From a checkpoint of a small transformer trained on Wikipedia: no biases in attention or MLP, a variant of Adam for these matrices.
Each number is 128 + 24 x the weight over its row's rms, rounded and kept within 0 to 255. Layers, rows and columns count from 0. Numbers have three digits each. The size before them is the row's rms in percent of the matrix's.

# v: layer 5 attention value, 768x768, rms 0.0361, rows 467-511, columns 576-639
# o: layer 5 attention output (transposed), 768x768, rms 0.0471, rows 467-511, columns 576-639
# q: layer 5 attention query, 768x768, rms 0.0405, rows 512-566, columns 576-639
# k: layer 5 attention key, 768x768, rms 0.0399, rows 512-566, columns 576-639
v467 101:130119137096151105059118053095161106132150132134120101085120143109134108136091151130118078105086092122157120130143109140181161136135086157129136149137166126140153160142127106106084131118054144
o467 105:166142155139129143185151172112112089067128119110131105144114134099145137095158129125141139129154183143110147094134083156133124127128121110148092113137101106138152137135116125168130133146140095
v468 105:129133155137142107093120154156149139128119136110090162133092182109137143186105110114145120126108105149105100129139149116146111076118135093129128150160129129137115104113140125106152114137069184
o468 105:139124092140120119147161132092128133144171122132119137119104072119100112155142137139151120133139120097139097112146137124150133118164140157164116133149144141145133124109146099137114129133176105
v469 106:127129132214143128115076097172124128114128142120115124166119116120158153119132164126141103115117147140129095101131104147155107128140157147135135093155134141123088154079184143092126132105186117
o469 105:122128131123133170131134123096136125185118138107094148117120162149067132139142107146165156124152112134106096099117154069120148119130122118158167111118137108102118101121081105138108118133141112
v470 108:142145143152145138107119140097108163149101127114072162101134147146121112130095136128118115120106100145148118134148139113097110112133167108088129147130101147090094134183104129118140132162096198
o470 109:155103124133114126119112108123178118137149109149143129132134117115143159144091102135120132129144102119115157155145138165143143110100133180106137147130152124137145088122152130128135146118133106
v471 103:124114131067116137112135164133123117138106136154112126116101100094106140131155150121091127093107147085096149127152128158148119114118159137105113115096178126127120104118116133129124122119131129
o471 104:107082120188123127145158169133131112106104108137146136119140111135160118091125106143118151133107140143117130117128124140110120121148142116174125123157131116130158117144124133108174132146111146
v472 102:092110121107106150157106170138126132123139147094151116106118113140155176149152106136149079112135139092119133109083118135126100136142170197122081145176188133106097098133125119084111148134138130
o472 105:167164160138135127157056145101131129081113141114136139121122141142148134104117129145098174114137111154132159115145162045120105144138085093150150142145097103127107138108131145129116099121087120
v473 098:154115117151110102166166131151122119127124130143157129138170135113067072147169101147083132156104146143090092114103136147095137117146072134142164154137147164154121127120137142136147125127118130
o473 098:098101106090126128098133141142085138158158143144168136110125143134106103132101135139132107167125135109174093163144108098132112143086178150092115137133082129145143127117139138129140132118127092
v474 101:126129122134106131143082103141115126133147124102106127138099166110118211149147144133155097204129121089142148094173151140114106112125160156109139106224177101129090073101150130103124132157149099
o474 102:148116137137142147136135116118154132119127123169084111134172123134151146148140117141113150094119124123113125143111121078113104152148134082159139128119162116133136156113115132114146111108107144
v475 104:146125098139114156112125128129139114151143105114133141084135144135107126125107150127187108214092124109147194144218140111091150119124071142117125125139114097117123139172143148117117114140090113
o475 105:128155150088127133129139107117157136138131111103078133138160083145144129115125100115115103093145113135131129147103128128098122168154129133155116111140149141148163130159130111103118123118146192
v476 104:062170173061131141116086143080124126128131121152113146135112108142148091087107149128107137112150110071181180141094125151149144124142134117101154147119121095136141138150156141131111126088088102
o476 103:163157143172121130154136101127150118099126120105125071146099134107141169091156139133097157119099112124104154106096116173092094155103098119133162135156131115118131147152140141137157146135132162
v477 097:116122092211154116163124084091121164123133098111163126132131152124157116184078126128162150137163127150153135151136140099141115108130132117132165135157108105138135165166145134111143130102129146
o477 098:141172133133140137160147095140122153180139153112112153139112113082133136121125117115142151089144112097093161169136134146107113131142139151133121122110145167120102071123113112160138127121140101
v478 096:118158134120105141161139165123122144139114143084140135085124167109113095152129146143147140129124157141134134134117154096137127138124165139143127145150107157128103096163088122117149143143117162
o478 100:134152113136111097107067110128165151147098139117155114105140102134143154086127132125129142117126111122110147123157154145106152111113099125127120109139139121127132143103128143161111117124112126
v479 105:107103073097140128150153134156134136137140127139105109136093086133103137132136085112137096043124140121110132152099068116174096169123126104113140094110157104112112111117147142080126129168089077
o479 106:160140172142121154163123144139073140077117124124112141186142112130132117094126134143117161176109113156118127096113147131110113117179099137184178158137110154109136121131114138115107139134122111
v480 107:100113101136150131109114160109146128107102089136150141166135157131156119107099129128172127149075121090118139130136155097136110123124106120110172118124132119162145170160178108116115123142095157
o480 108:135117155139121124158153127128120146124137136124073131144139103154150144139108150117130124126163106125164102136112110147159106148079133145161092114129138155122108121105157087107104131096176126
v481 106:161113138158108147130104165173131132128111152111145115128148137120122151087136118117119173112157171119113173116146159102112112108120157097092142125132095154139130129099131128135172136116158115
o481 108:107124126160120104076136135108124103147099088130128149115103130173140127113106145113124169134122153137120152111103144127105158091126124128103118175117147107134133148117153118154123140167125153
v482 101:117150111069137112081147102096134086135108120107121124089119110152100173135125132113116124045092093171127098156116160163161155181135078134131095163090103158117131130152128117137108135083158088
o482 103:153107126165121159126133135104122114092124127150149136179129086093125116136118162121105137159100155153116127135104103165139164107130128117128164087166122123123160164144146188149170151158094159
v483 103:127181136153126139150124101098136141107138145105093109123080164115157134134146156135131117162145122175132126103133137104149122145122124133116158100122132111156171123117126140141132135137139151
o483 103:110106088117144128129102084148123123139143163165137112116146122134112143120146089142170128098105155096125127115126106094140138129121129120112116116125075144109091181103118132119177147107116099
v484 106:148120110100155101141142126100091146125136116138135137097097132129147207151134174119148089162148130139143138144105125154116126122147135205163089111155159156170117122150093133158087132109193109
o484 104:132128144123140165140123141136154147121127147120113132130133097116156126133154089124117152119127123124133105135099098120141123114136134080129133108120136121158135180121134119107157117099096139
v485 110:109184120131140127124138121155147127126128092169080113142127110145153128096114174122084149136131115104135105105122135150112114132137137145073158115093119109112146146074115136117134117156131091
o485 111:104116137098113133098142135135125118095113138110094097090165157139121125176134111148109072164131129137121094162135130122145106145168150145140129124129147137122123102157099120100132148115112122
v486 101:141123157086091128104097149147135132139121146136180145120125170097142072089159119138106116168159136099091109113085185120099149117121131122128121200138123160155116136092109141119162124127075158
o486 102:116120106150107063137131133100115143161174102159131118079130112137115116135134124117122100126104105105125111112141111122143099114079161141111081126136133110136130151104157107097089096130129165
v487 105:105136090149119124119142116148111084136152130114094149105170142133164068161111154117111113170098134136117104142133160135116105126145091204148171158138122123159128137106141138122088106127119114
o487 107:130114122114127124168103162058156131134185138140114113089072086120112122112136108148101147111147099142109132142168104088128054120141118077128119149127110125133157158105126101137122120085172137
v488 098:168082098129104122133093084157111119098165123127135120064115140132113172090139082131109119182131141122103124105123183139089099137133071168115123113209134106162123131133152143124141128116169112
o488 101:113108125147134182146158167121127127142161101186110123160129141128103109175121140117157108130118119093138139152110063137151145151140152139114116127098125116117156137122154131094137101115144145
v489 101:137099128145119131145140129173092089124127136140101138111158121166151145104124134121173123190106175108113172117168120116068109139121158182138126078163131133124110136133104129133115143116153135
o489 100:105099122096127132098077151132172102123109145151153131089112155157160127172116108104139132113164094153126124123165142121129134116153124104125072168104147156110122091120124119135125105104157085
v490 107:130115136091148116161141146080128105114115114115142125160156069162086215094136091113130112127122145154133093114103155153132100115109148187117101133104110099114139116111121132136127126115220110
o490 106:096115083157126130134116142125128097131154127105132160164154147072141140154156152141115163158082113142098116159159117107138174111131097066117126159124179131113159100133151122116165128126085161
v491 104:101110110132114127102114113122115103111148101093130160118110129136094177109150119132135156165136131147078148138127120203124138124132122175168152120155165111143127109195163114092116127125102165
o491 105:128131122156133126161126128171120159172130158132145084103138150124149108101116141127144118095136131098135129113127149104105118116126108065136142128150114169094113106144111101145132087136166122
v492 115:097098127148105088153152112175107129136125148135162172140096119116166086078149134140102146104104142168121099115085157128136166117124081168161145124069124151150121142055124121154159136160091119
o492 114:114123099121140085105126101127098154149116130146139146086128135129081089102121151103138101171104148139110083133153114122132134124139143086087109187169113100114126143083124120139096126144140105
v493 099:071155129157120111102121130126118132139119119145137149136127123131174145167111168124137124126138106125166103118153150157153169123096172131119139139085097147153125165036117105130130109117132144
o493 101:107172120176151098146127130102134127120139098127165127071097158094106099117185137110127121128091118125091130119136130139147110143160155092118151168172164094071134079147099106147138127150172098
v494 100:130137124161115137122153133137120141138130111120156113133113134110092154099122099122141118144137154115119128132145150125128139144117144107118137093087115078151142150126144137162124128172172162
o494 101:075097092139097103117137153115126107128082112130086127105162104139154099107100143128143100125151121159139125112095128111155141106153153103131121124114131120105134170097134078113153123105105075
v495 097:155089106162094111136153146172134110122134140093172132121117175092078116164138082140132147137074138186085129128117166144122089111135068127158113133165145115162131106139160103120127128132156142
o495 099:139123110123120111111142139098107153186135123159137138150148078134116076141109168119155109135136164099171099145134102090132125128123155129115113129117084130136128150085145098146120113116114109
v496 099:113121098112117125121161125134111128132144119123100126089109149133133162114165108137137085121120141121064105146094135106135113150135144170138148130118132158147110094111119126081128126154135115
o496 099:078079085105114139131107114105146173099125127169145100143138091149133120125084139115122127178130114152153113156136118121160140110097086111170173123160154118089108163139122145121094114080123105
v497 094:153129091134109137168149103169075144131150122127097136159112138129160118093146115131116129175169160148126168117107158160091078147137151161107162108191121123111112108131123119176125129122160081
o497 097:104124162116125154106112123130136120153142113151123132072123118162123140152124076131106143125106090085128098163144143123123104140133139143112150138086127154128104097118108133122151120122111145
v498 106:130118093103088132089119122120134105102136101123171114101120132104136110144140128130152099162186103138104104150170161194117120166114075103130135147144145125136121130170136137143117115106144124
o498 105:166091143147139162169129121125172154111153105191134117095103101109160135080121123125124163114140077142111162135107097139143121099140165135114138115098138110138147148117146129102094105101135148
v499 098:109136109156120122090089166142136152130095124143150160182160111149157105086106165131128148119138156096104131123167111136142110094131108086101137121098093151157121164109145130142127128110132143
o499 099:108109141156148127110176138133128152139121098092125131098088168176125136103142127123173136122167084138129151109106139132118146117125148131131142154113158072097133072122127107133102124130174140
v500 110:127144159136098113108103096141150102143160142166096112167112148128144101121123127135124156118126119057148159132158106120110134136115122119099127152082134141101149110066141121131141131141097113
o500 109:124136151118130094137149147134112084111096122112114114127154148146108137147140146141102106132104172174081121105151117091111116124176113126103092189157134099167137142139128145133116127154086141
v501 110:128146121170122119130148141148150112142067094142178138102128124113089102181107154136129153155144153129094160119136170115104153065148135147171154123116127124157126148141072133137168142167113150
o501 110:119134098101131113110132108150146175137099133160128134051159123142150101128117146121135075121160129125177131158111093160147120147121201129088078136116158120164149152134146123154146125095159108
v502 104:137173136123147118121120065137164108153132122150143082102095160126133096158139145132114136127073142130160151125135091123182147138146135105153150129151118138134145106094162121135118107111087105
o502 103:114116144083141135144160163132118146134129159085124117167162151158105115095156141124162081140120143138164063131142125141087118130096132143160127111163162140157117123150083139128120157122134119
v503 108:121116159129094118165122130102097144118111133145102133149092196122167107134148058135130179104157120102154156134101158101118152088134115105142118103142145120153137130121104123108122111119188109
o503 107:130154100186150100126142104132133113163140115155120107140136083118080117145131131120115069163054130128111129123125107150147094129131145173114152131156085150095118144116151115130150137125107156
v504 105:120109164088128146131124183149109128145061131108134099117134158096074134121146107128132117054130140095096073140101137180143110129145137093128139155142136123134128101200097118123131131117142153
o504 105:160114138155118111120092134107135110092127125173175105132128116130157156105095163116110178146089127131163188140095169179148120132035114152128163110129109158124126128127157169166117130146116119
v505 101:104150133086148123132148155125154126142125104109137124124138123142074198164131137108192127128153116142121129136102078099118135177130111170149148130149108158154124121128111136158147132094118123
o505 102:145161137145125127131110174147064134107116167109137127138158135145124112132133137136090148131079143089152138107106130112097146130135099091160087116133149173137162165130164150158158142145153164
v506 106:089118118148105117148143113140147150124134095130089137094159148144111162152102124142132167185126107108131143137116104107115145109125096165150130090151124107096143143132129093153121127132107107
o506 105:120151111104125132138146108128143134103114115095075099113173125128103113150109103121108082116187159090155139167104134131123116166157134084159128097146176130117106119163110132147118106127168169
v507 092:115139111138125097157144119142080124155118120127146150168112155128117069134139103125166103157138157170107125134087144158091164110133130124127135155119150130162130126129105118147135134152132103
o507 093:157134129101142112118105060136103148117140138144122144094145095125135112121123172121136117151096151121124111144142101081142086133146154124075116146121105152131079183116133123124122119110108119
v508 101:110091156154100106178183142128113109152109125131078120188168170104134121072119074129136167098113106122123059152117114088139134134118083118099132107059091146132129171097153113136135115138145075
o508 103:127115124155119123121124133130086113119094103125105140166134083139081124153144152100100107170076161184118114159151167134126116175089156147142159153179129133120136128110126136124133151144130166
v509 103:123107111109114142178146142124106133138090101125074137141159113132077153103133141133113115164131113065123147126137135122115105159138088138085184087149118069113148118161156121160089123129121078
o509 104:149130165127149139109125112151103104097118127108093095143150144130136157103149107149086159130106119135112146160080140158093073183128124085152152158123144141131144125130136148118154140125127215
v510 097:078144192105110141099129157101096105144095140135120162138150090145132125082136129129155182134139118084101128115109150146121144133112163115122098150121142138104081100095041140103139127169090156
o510 099:135142091166119071125115141152145124107146115106145126091150125129117117147114132141128129138091123134105147084166156103130124091152145092118107140179155139129153150109141105141137090137168139
v511 090:121149134150135101152124112130123129129115152105079105104103187106120130136109127127126104125118110161106084135078132169145103131142102117106192152135139100152158135145143130156106132075164128
o511 090:153105145140114142135186141116097108141140173102110099165118079146131120145151128151148126157144114099139122124141060133193102127123139155111077137109088152138111141064141111136151157094096088
q512 095:102102112127141136139163069116101159126132092113146153167156126152137094118123126123132154112127101129134153085103135155128170128119099186144146090149151110142160124079156130090128121174120126
k512 122:162114120113104090161135157130090103104114096135124101116122101147049126155125128126193138141152135105156141110136099106153129116146138148155099120148122090132134102183143112125141091116173144
q513 087:099115120155152125111130097107109176136152096090141156134158130149136110125099141111102119139114121130139149122126131118095190114113090168123135134134158121122124133110148118073112143161125112
k513 081:117160152090116095174146134140098100134107130132148118141105125157099144151135129129156137123109147115128147121111109108145078127140134165143134127078137151124129088169097143132115137130124145
q514 077:124100135135143150097165118118107183140152106096172146110119150152121093131121120109128141133105113128120124127092124103107172116100125157108138150136138148137141128092131147096147152135154133
k514 074:128143131117143105150130124158080122126134126118105120138155121116138145110153154127139147131153112078145148081159150116187122111158183186167141111109117139132145105170142146112117102152149118
q515 097:145133111148120149145136185153114079102098127137110104134148105097141142132157160171100137132176135125137102113150147148178093140145157131139136117123145083122096131133113106142120122136154119
k515 088:124124152136089137141107112106169140134129107155150148080122110128110074119108140150094109172136114176151079128121105171096106133115117108129119104122114097123147130121128120140174126145118096
q516 093:164150137117089141167120095129121108143109130162137114140137088059136110140130127166138123143157134133118140138157112133173117147159120128151160101091132112125130138151163109110126115114112110
k516 101:169116155135112143148096131090168150112120078159136124093154162116079153106108121152091123176125106216154082112135132144098090139127165143115106156119092092118144136171132136190166134156115153
q517 096:138142169089160107130143106148090110114127107126081121165091094116145107116136153112129126118149130104141143095137137174221139147153151118120123111140162117127128136118143097103137101145127086
k517 107:138163108124152134194114121125119128115102145168151161133102111143082151121132108134111106138133121156157096126153095168141065157146079126140133123158128139151153113170115097134134116093132126
q518 094:132105139134140114109142136138106100164119133151116124107109101121093095149136127119130109112152132162102145138134111087125129148159138079075114144096078147137158157114108136165127123122089120
k518 089:132146120103116149124154117108098167088121145112183128149113139128134136109111096137125106101116113090155135182142108115131127114120114116109118168132147114128138101134115082160126134106191109
q519 100:107124148114148110130118134152062147138100112154168154184137129113130117116111123146110161107174142141107156135131173148100108147155132119119127172083143137115122155135092120101129155110097124
k519 100:122123101147114137168167119145157138149124127107126123113099176119118144080140147198103121152164133140170153120130159150124128110098119148121110127163110112118165129110111121106101126171084121
q520 090:141146110100143129131161132141103125158167157162133121152126118079133116113146093144091129128117118167158130145191096083099095135144103120096136124102128111102114149120085121138107119092120098
k520 093:100132153117131117126130123120140090108162111143107117073136108132158134082134145135126131147164104126161140101108069118127113101142095111114076199123127113134195134166151126102140139161108109
q521 104:131120136149154117107148153130132140121132156106116126130097130123122146123115109132132122131109134129117118164123144094143163112120129110151139140109171143095105165131126153120123172100165096
k521 077:147154075147171152157090169123125145109129137125134138154105109163128103101115147096137154111071107155152135109072114069109131118131150174116107153147112140124148122087126131140118141107094145
q522 090:133138137089136109110137116144090087135136127161083118129104111090160119096141147134157150127163118157121120116176121139155131165160154096077122116100176098156147151143100125128134087110089112
k522 096:114131117130124133130114116141133126097139101177137149106147121135112131156118120160175124129150109135111092100179121154129083148155136125150118108121143090131129115175124091100169135127125103
q523 101:157099145144152112148187144173089123133094149124089132127091140125165095083146112127094179130148108134150113122130120167189138103115128119117119089161136097169169176124162135165163078153116118
k523 100:111128101130101107140156091111105120138145140154092145153098123115091116109139146154156155109108129093100120136113134122154141139124111138115143107128127108137153136145113106132127111141130099
q524 089:093114143138122118162120145137071137117064098115084128134133095131131111100126156136090134110146157093153128156085150114103140195157162150145136084102115148120124110142147149140139140164120154
k524 105:129125134128103125114152113125113138134136123112111144115113148136132121088130136152131161132164135151134170112147147131175185148111125141107149113113097081130105131132149159127133109126134115
q525 102:115156083151129095126108106123177109160111145150135100120117161117148129110112083139091126161107151141156153156129128104140109145135072157145150109106123139121151111136110128120141148067096106
k525 100:144127142114126126133130112123151135124125136119139093121157150140123104151123146126061159104089142144112115094100164103091100141092174098107131159117156133102113122103158136114096137162130164
q526 092:139093145142092148114135147126133160146150100113115136112099172181111131134071140135143126114122123109180130119141105178109148130107105152155150087164174123139134118126184117111079133149143156
k526 104:130135165158128123077131124163160104165115140106133147124119107136136086134117131109092173143105129111104135146126139131133111113108085135157142157084182124147152106083141143113127145161099139
q527 108:126132128087149102137140178102145112109127125118138110135159095134160146121125148106110146100148100157120070130066119175107063110143150149158119108168146108158108063086147112128094158110159168
k527 092:143133153086152107164137122151127149107146157149127079119123080148128149148101103126129149104130125081154111114126112130160181120125154128157111130161127079091144107094125141121099102165157141
q528 096:138109107122129152131110108147108120110084135133136123120130119130127134125103117121124114114134111086096089149111082107140105154110132158093141141123113151157123052144139144103081127096136134
k528 122:080115136168160121134150123150137104149111120131115149149121106115115124131150117107101120138134140122134118123106116147124175091116117119112095127139119151144138145137149167134099149165117109
q529 110:116110099145105140115088117124131125133122099133154107118155160120110160107113119173110088150126132136136136151183103086094133127112120124085139121119096116112158112096110112108141148130115132
k529 093:149139077155117143146124134102137107149110114136073131128144112155123104116147130100119113125134086151107159125110093122100102119125148104106085072149090139149106134161097171140127137107123084
q530 092:123124121123116156117130153152112109133122116116120116107141168113154121122106090147116092140100139122108144123158128151137145100120144125130141104159110097146119132142109122119149129151138126
k530 085:173153088138129159109128134125150105114102154133117143130122106131099074143161130082186142143118132111086149140109087113082106105116152086083123078121122104133114118146110134123114123066126113
q531 107:124099130128154082112158091129093138153133129112127103142128142125115151113130156105188103147151115105128159132194123078148152149115116105107135171126079155125148171140148190152133120149104130
k531 100:123147155125105136182121106112099111102124121097091162152075179091116115126133117131156082132116129139145119149153099161190087165092155105101104119132107151119166169141105140189132128134139142
q532 100:134105155116116134124121132142129134154156099144148117091145162148107092150164128127124173139162122089134113121123109131131135140109093142112136117174109093136167102115180088124124138148165165
k532 109:189097159103128138144149125147092106147101143142126126157099094137142163164136093135092143098153102127157143143152082148169117130138147115149146099136165156164117130083123119141137106110164164
q533 110:112142115138148111137110096122094152157119119123123179124115131140106164128106129108127152115139151129096174135107138071143115125122100159148125128120134118176140117106126144119126122101139174
k533 104:161129160093134153101141139126078111163125157114154140186120142153141140109143117145094109094146131139170156157112124142202126104130110107153128126120125116151111151061088136129074118145070122
q534 103:135119120132131118111128101091093142152119096118190103128138118141125109153121105111139106104149108085141198150151133136151138113130145149153093159142135130104167161125146162155104121104129116
k534 097:127161144138121105120163110124062135096113128106129188179110170127120116128131138130156125146104107141127154155099136099167120131113106122110146143084121121106138127104160096116109113094144138
q535 105:159138152147122108172128120104137142132077109111138084100145160166132118160116154111143097096159141088131138125112103121121150113127136113120108182130113137081159154153145128141131101108108123
k535 099:122153115174126137120140152146115178117144125146125127196159156135114120140125103143135147113087108177136162106149135108107121114145154135121143101149119151139137131109149118135135121101140088
q536 104:133110148111133172136173151148136160093124118158099133152083141148107116149130142113111181111142124119113067113092145128145152185113106177139107144089159155143108132179140108115179093154107166
k536 100:118128123134116117124157141155123137130108131133141126104093125148147134153116120145179091122160123123124143125157122133168079125142119119090152124123124185163124103095148132094109122122142132
q537 095:170098134120131131134161101132111109152120146147131103127075164113137139115108096093131127144119128119134107141134152120167137203131118131096095142108165132127142142179131130132115133129120126
k537 106:101131132154125145136114078143142080124118106120127102162133076097148151154144123160151121130171118159118160145112111117195108134110144118163078130119141166125099143094147157090123143165123133
q538 098:104090147146120121092137141119156140141160085144148092118144156127120132134100149132134117132096160110155146097164154117110129165150102101131126127149111075140148175166182136144138127145106160
k538 101:112098118129120137162121131136092159154115141139144130121121113116127135115115119121135097095110107112108141163136137116161092141140115093145142142103158116133129087073115086135134159137136101
q539 097:142139128110140107130140090126119116117144116095149137090104109105178144160114133115153147137151072132122142096145144148167129084118140121130173131148124092166174128101135138124147117117143112
k539 098:105143158091122142119143143150102118138089122155151154208148131176136110138131084113086109118131135161144139092117121147136143103107160135110105110154139147125137193135127146145164119108102127
q540 096:127147128085159128098144099147124084132128157094120150106116108101120109082139072121160091134143126116091158131135152135195152160125155105138149152142132128113141107120068126141119130124119064
k540 103:088154114148125136170143107100131122091127118138146144167131161137137113148113149106097135152142151167126103121116107142112167135128132107090118136142112131148123151130156118104136120136111132
q541 094:147129155129158137117123102172093103116138135122123162112127140112145136154104096125184117179113138096119148105144170126146142128115166123112097117139104113138154130108107098140138137169133087
k541 087:121187121084155146119107107141116121129128139133134106129130096176140071145163120108066090136151121165124135144122107135106122148126134081113133102154121165117100137137110145102162143105121119
q542 098:158120105168152114127167095122123094134135160090104113113108120112112132112120129134123131084096120133141122137168147124201130119117144151108133129184128105128124113108133101106109127096132091
k542 099:104116129093116150126142130141120132144125123109162147163127155137130135127158095132130150125105141159123175102049078131168171097099116115122167163091144129109133207173116128154127111094116097
q543 108:140089155107132149121122133132125166143132111117164144133138112158126101120122113094165150126175113089097150115079140101157139134089139145155074099147145129152182130123158127131123115163165182
k543 090:136140148143129152148160140142097143144096175124146156170086143129134181141163110150090127119143107153139155165124098147169110157095134113139123090159130129118141123122088155112087141133092151
q544 106:109118118160129148103122168130166158135134146135096170145136084140118128138085089105124115159118144194098158188134129108125151161111103107054138126112106141140131146157107153150128157104130108
k544 085:080124160120114131122173113151135133140145143090117135164172144154139135117134149113141136126114183099125167101160150118149146102121149155135126135088146132119107125114138153107118147126129112
q545 106:110099108162117142083107207146176120141138170134108138126136067119110135145095091107135108120149123180114134170129171080135138156110146104081101123119122157135116124165115187142115152128130164
k545 104:098142128146180119123153112134116126114159156110091169149150169116185126111142151090096149098105137088112115114152152132149174134128113172113150139106143127130128156112140112093073127131125095
q546 104:135098153135111130062121186136151114130123147157124129127098087149137126118094093100172115139133111169106158168111161096130146135117131078090124125091114166141149148156106179153141144134086130
k546 099:125145121147196142100133108111099133127171165091099129151160142112179128112147157070150158098118151116107133117156148091140193119128110154101137170145157128129133134089135127110090122121121124
q547 079:138118149083144120170155097102094119118107094105157117154126152113124123115173137112109148091160123054168105087095090180150127142129129166174112118173162130126107127093145097118118125121152108
k547 106:160144085142114088175105143152113121124119096159106119141119102127079138114112116165141146102147105119146155085150137144159112127136177148143108110139112115136143113172129121129108117155141107
q548 094:122120141143160104138136077124101158103134106096127121172138130119140129164155151121101122122125153096156081107136095178123153139109110192138120141191133115114116134100187085116119122163176129
k548 094:151138113102084123155096106160105131155083113147146130136163145107143096135162158177109137142145125124148167128063126122135089157131152155169132122086120162131107126164122124088116100141115151
q549 101:084100140103130119153125098109140151085124111086156106145134126149115147144143149137094150135095110107174090113088101148135141126099136166141133137169126134122116107096159095103131134117136130
k549 106:113136130136121113095125117130138123151122135112080142163087145116142147160144125107102143106136153108082163136120146145141166150147095079127176112104121140116072165173158146112107128109173140
q550 111:118122129117128145154156156116129111145104131130086107176103123100117126116142125130094116080205117125138096098127141174195124176147137100156139117115143128164103097136121158114138111148146103
k550 114:139122087156074112171112133119133104102111112169105164113098128094092157129138115179138153136165107129137120098123123156167124151135131104119118088154130088137120161171147100120143107128191104
q551 109:172100148151178144119177135133101120118096160134122096155100107132136143139109135102182111131123122107118133118163166115165172145137133165139100114126143104140112127134192128151104112098161146
k551 101:129143120130134110138134096188103146130090105161126124147127093139093087132138106173121139125111134124121115130110136073140132130134146148126099112139124117121122125126133137132140117183124121
q552 094:112139128110144120153121147133092122138089100141082140156092065106148128098145153125110148092181139121105142111115140166166128162170162098124150111099134101127142121123097127115119108142109112
k552 104:126125107121088130134116153145130123129148112163151132110121148126103150123113127189134126161178123151141116096161138164094118115156124085139116116164126081137113135179123110116149134128158134
q553 082:143169129122112100161093066131112117146131129164108132142092112098134162098109105132165127137092142130136177134158100119133104132158139095126123152108129114089172127164096111117110101128043088
k553 091:132148164108117119128119095112145089120128107164157143102148143132140129147111136153107104156120119205123124131104133180083082144134141108148124148132112159133125130130104123134152155120057144
q554 087:131102133144146116113161106136090137145101114133102124144104159125141129109083128104164132112148103084149153116107161134173178135150122136137122125122156117121157139152166114131097120117089131
k554 077:144139102140098139138111142169137125152096138137164138168132155152099151112112114182078148154118132155132106133144149125139133145099113150102123134102150121112135119118151119157145119176153184
q555 096:104109110088134150107091133129083102147096137135125152141139135125115147092141135137121097128144121111168143123135153147122178173155139118142093110140139139132096117156091121134130127142125122
k555 097:096131109157121114133132093118141112107157086126107148113106161082118157137099138182136143180154156147113126151084143122105137115113144148123129130118119123104148131155078079116107132118085128
q556 087:099116104164128123114104140115172155139117160109172120104145126175098132136121130114113104148120166102130163137094164132062140113124067138109151133128085130119104085116149168126096164139145174
k556 086:102145103157137156116121168103138150133135126101082127160119099139150135107104116056091134173092142099123128146105105132118174130104110104102117143166127145124124157117117153144114139124141114
q557 101:164138095179129143171152117121115065143114198152122130072110130137140162088127114113135114136120109167112130133133130134163161137153138143132084112125172104141114132162105108131091119137115138
k557 105:146130127142111120114068142089121134111124121139152106113139095094050123136140143130132164157108113116104085118112132129077123102105145143147126131125135092123124087149135169130092123163171111
q558 075:102128128118139136142152154121132153136125135102177113117176137153087088152131131117088092132146102156115142140120107121097156079134094174098138120128079134143076111073155126143115176127151171
k558 072:140138071140123166080116157105093168100109130136077143148123110131128144118115115085124170125107137057113151165115108069129154121134116116074115144148101107137114138138136136128094108124163096
q559 128:135128117101195158145150131157082123162120151095134093119148091133118117104105127108148105105147118073106164110123161111161173108121167119142104118093154130131127140111122157103128135155146110
k559 070:166142093149163180153106135102108147133101154123090122167131069169111099099125122092116119122105107138096160121099115077102143140109149125080094139158111147140132128133138132131108116097133139
q560 102:105134104134104123135090106091113137117128103136139104099136171174142119120142120131130151124101114103128150144152117121108106124094080152157152131133139120125171076100162134103113127098124168
k560 088:153146090101135131132159168095114099127079137136109126112095121125118136142132118107161108160139075129097071137090103142122145104099150135124114092125137162169122101119116174144078113104181163
q561 098:144135100173129093136165087107130149142136129170103092142136102104139138105104141142166118125084173122119136113168139072079121112156073101144118134114138148115147178135116143135129132146119113
k561 106:150088099120105116142098137103136093156146122164118098085146109106152116128106140161144108097115099127131128089182148175132070155166126124161113130129141120117157122136115122152151129127107156
q562 124:130116155114104124105130168084135125124131119197133107117113119135148144139162110112157162110150114115125115118127156117118127159131116128096089163118140173126142109148144134098131106104117179
k562 084:130104122087136108122138149139084117107127145176141137071112124128113145147110126151142116130133118128165048106162134125147118134157102130165156129145142116150105096139150112142180158165127119
q563 121:110150110133112119098106120135164148124116105138143131117130147148113123150128144170081101142114139156142089164123095184069096143151125145142131156148093152077105068148121121142132143098121113
k563 084:100100172108129065156140130113126140087144105138164124078124120111150119162105153119150116121122138105143117108131148133097126123152123147153144137084146112129154095103160092105137145115123135
q564 106:119151104166096143142099111143114145140102151147107105098111139113118173108130144164094132136095138150159125133135107130105124140142131142142157111132108140176128085114135155092103116092092155
k564 097:137101128100115099091129130153160090114121108183095150110157094078124114103078159123150156156103102090128074117130143130105127105124131164161115116116133107150107123168106127142135134181131080
q565 109:138093146100173114147124128163079146119099149143112129171117141136129132102092161092144139121112122070142184107126165132138147134144153096111068106090140163113152141144159156134131112146090114
k565 102:115168143140101136139126104156142122159131126114128162157137135142091094121161149139098122162118141157155123143086146102128102150093094123129117109106082151082140155139110133125133156160072131
q566 112:140140142162110105108117109125167114158142148146114110136136138108171132098146113176139134169124160150090113169118074106132113138113130106109124118101167119161141105146111114101127133173115129
k566 100:158102150118148139180137106084141130115124152164161128116149126117113165145121139142094122102146107165102131111148121173114099176087129160158128129156123148100089101135121161111116162187124121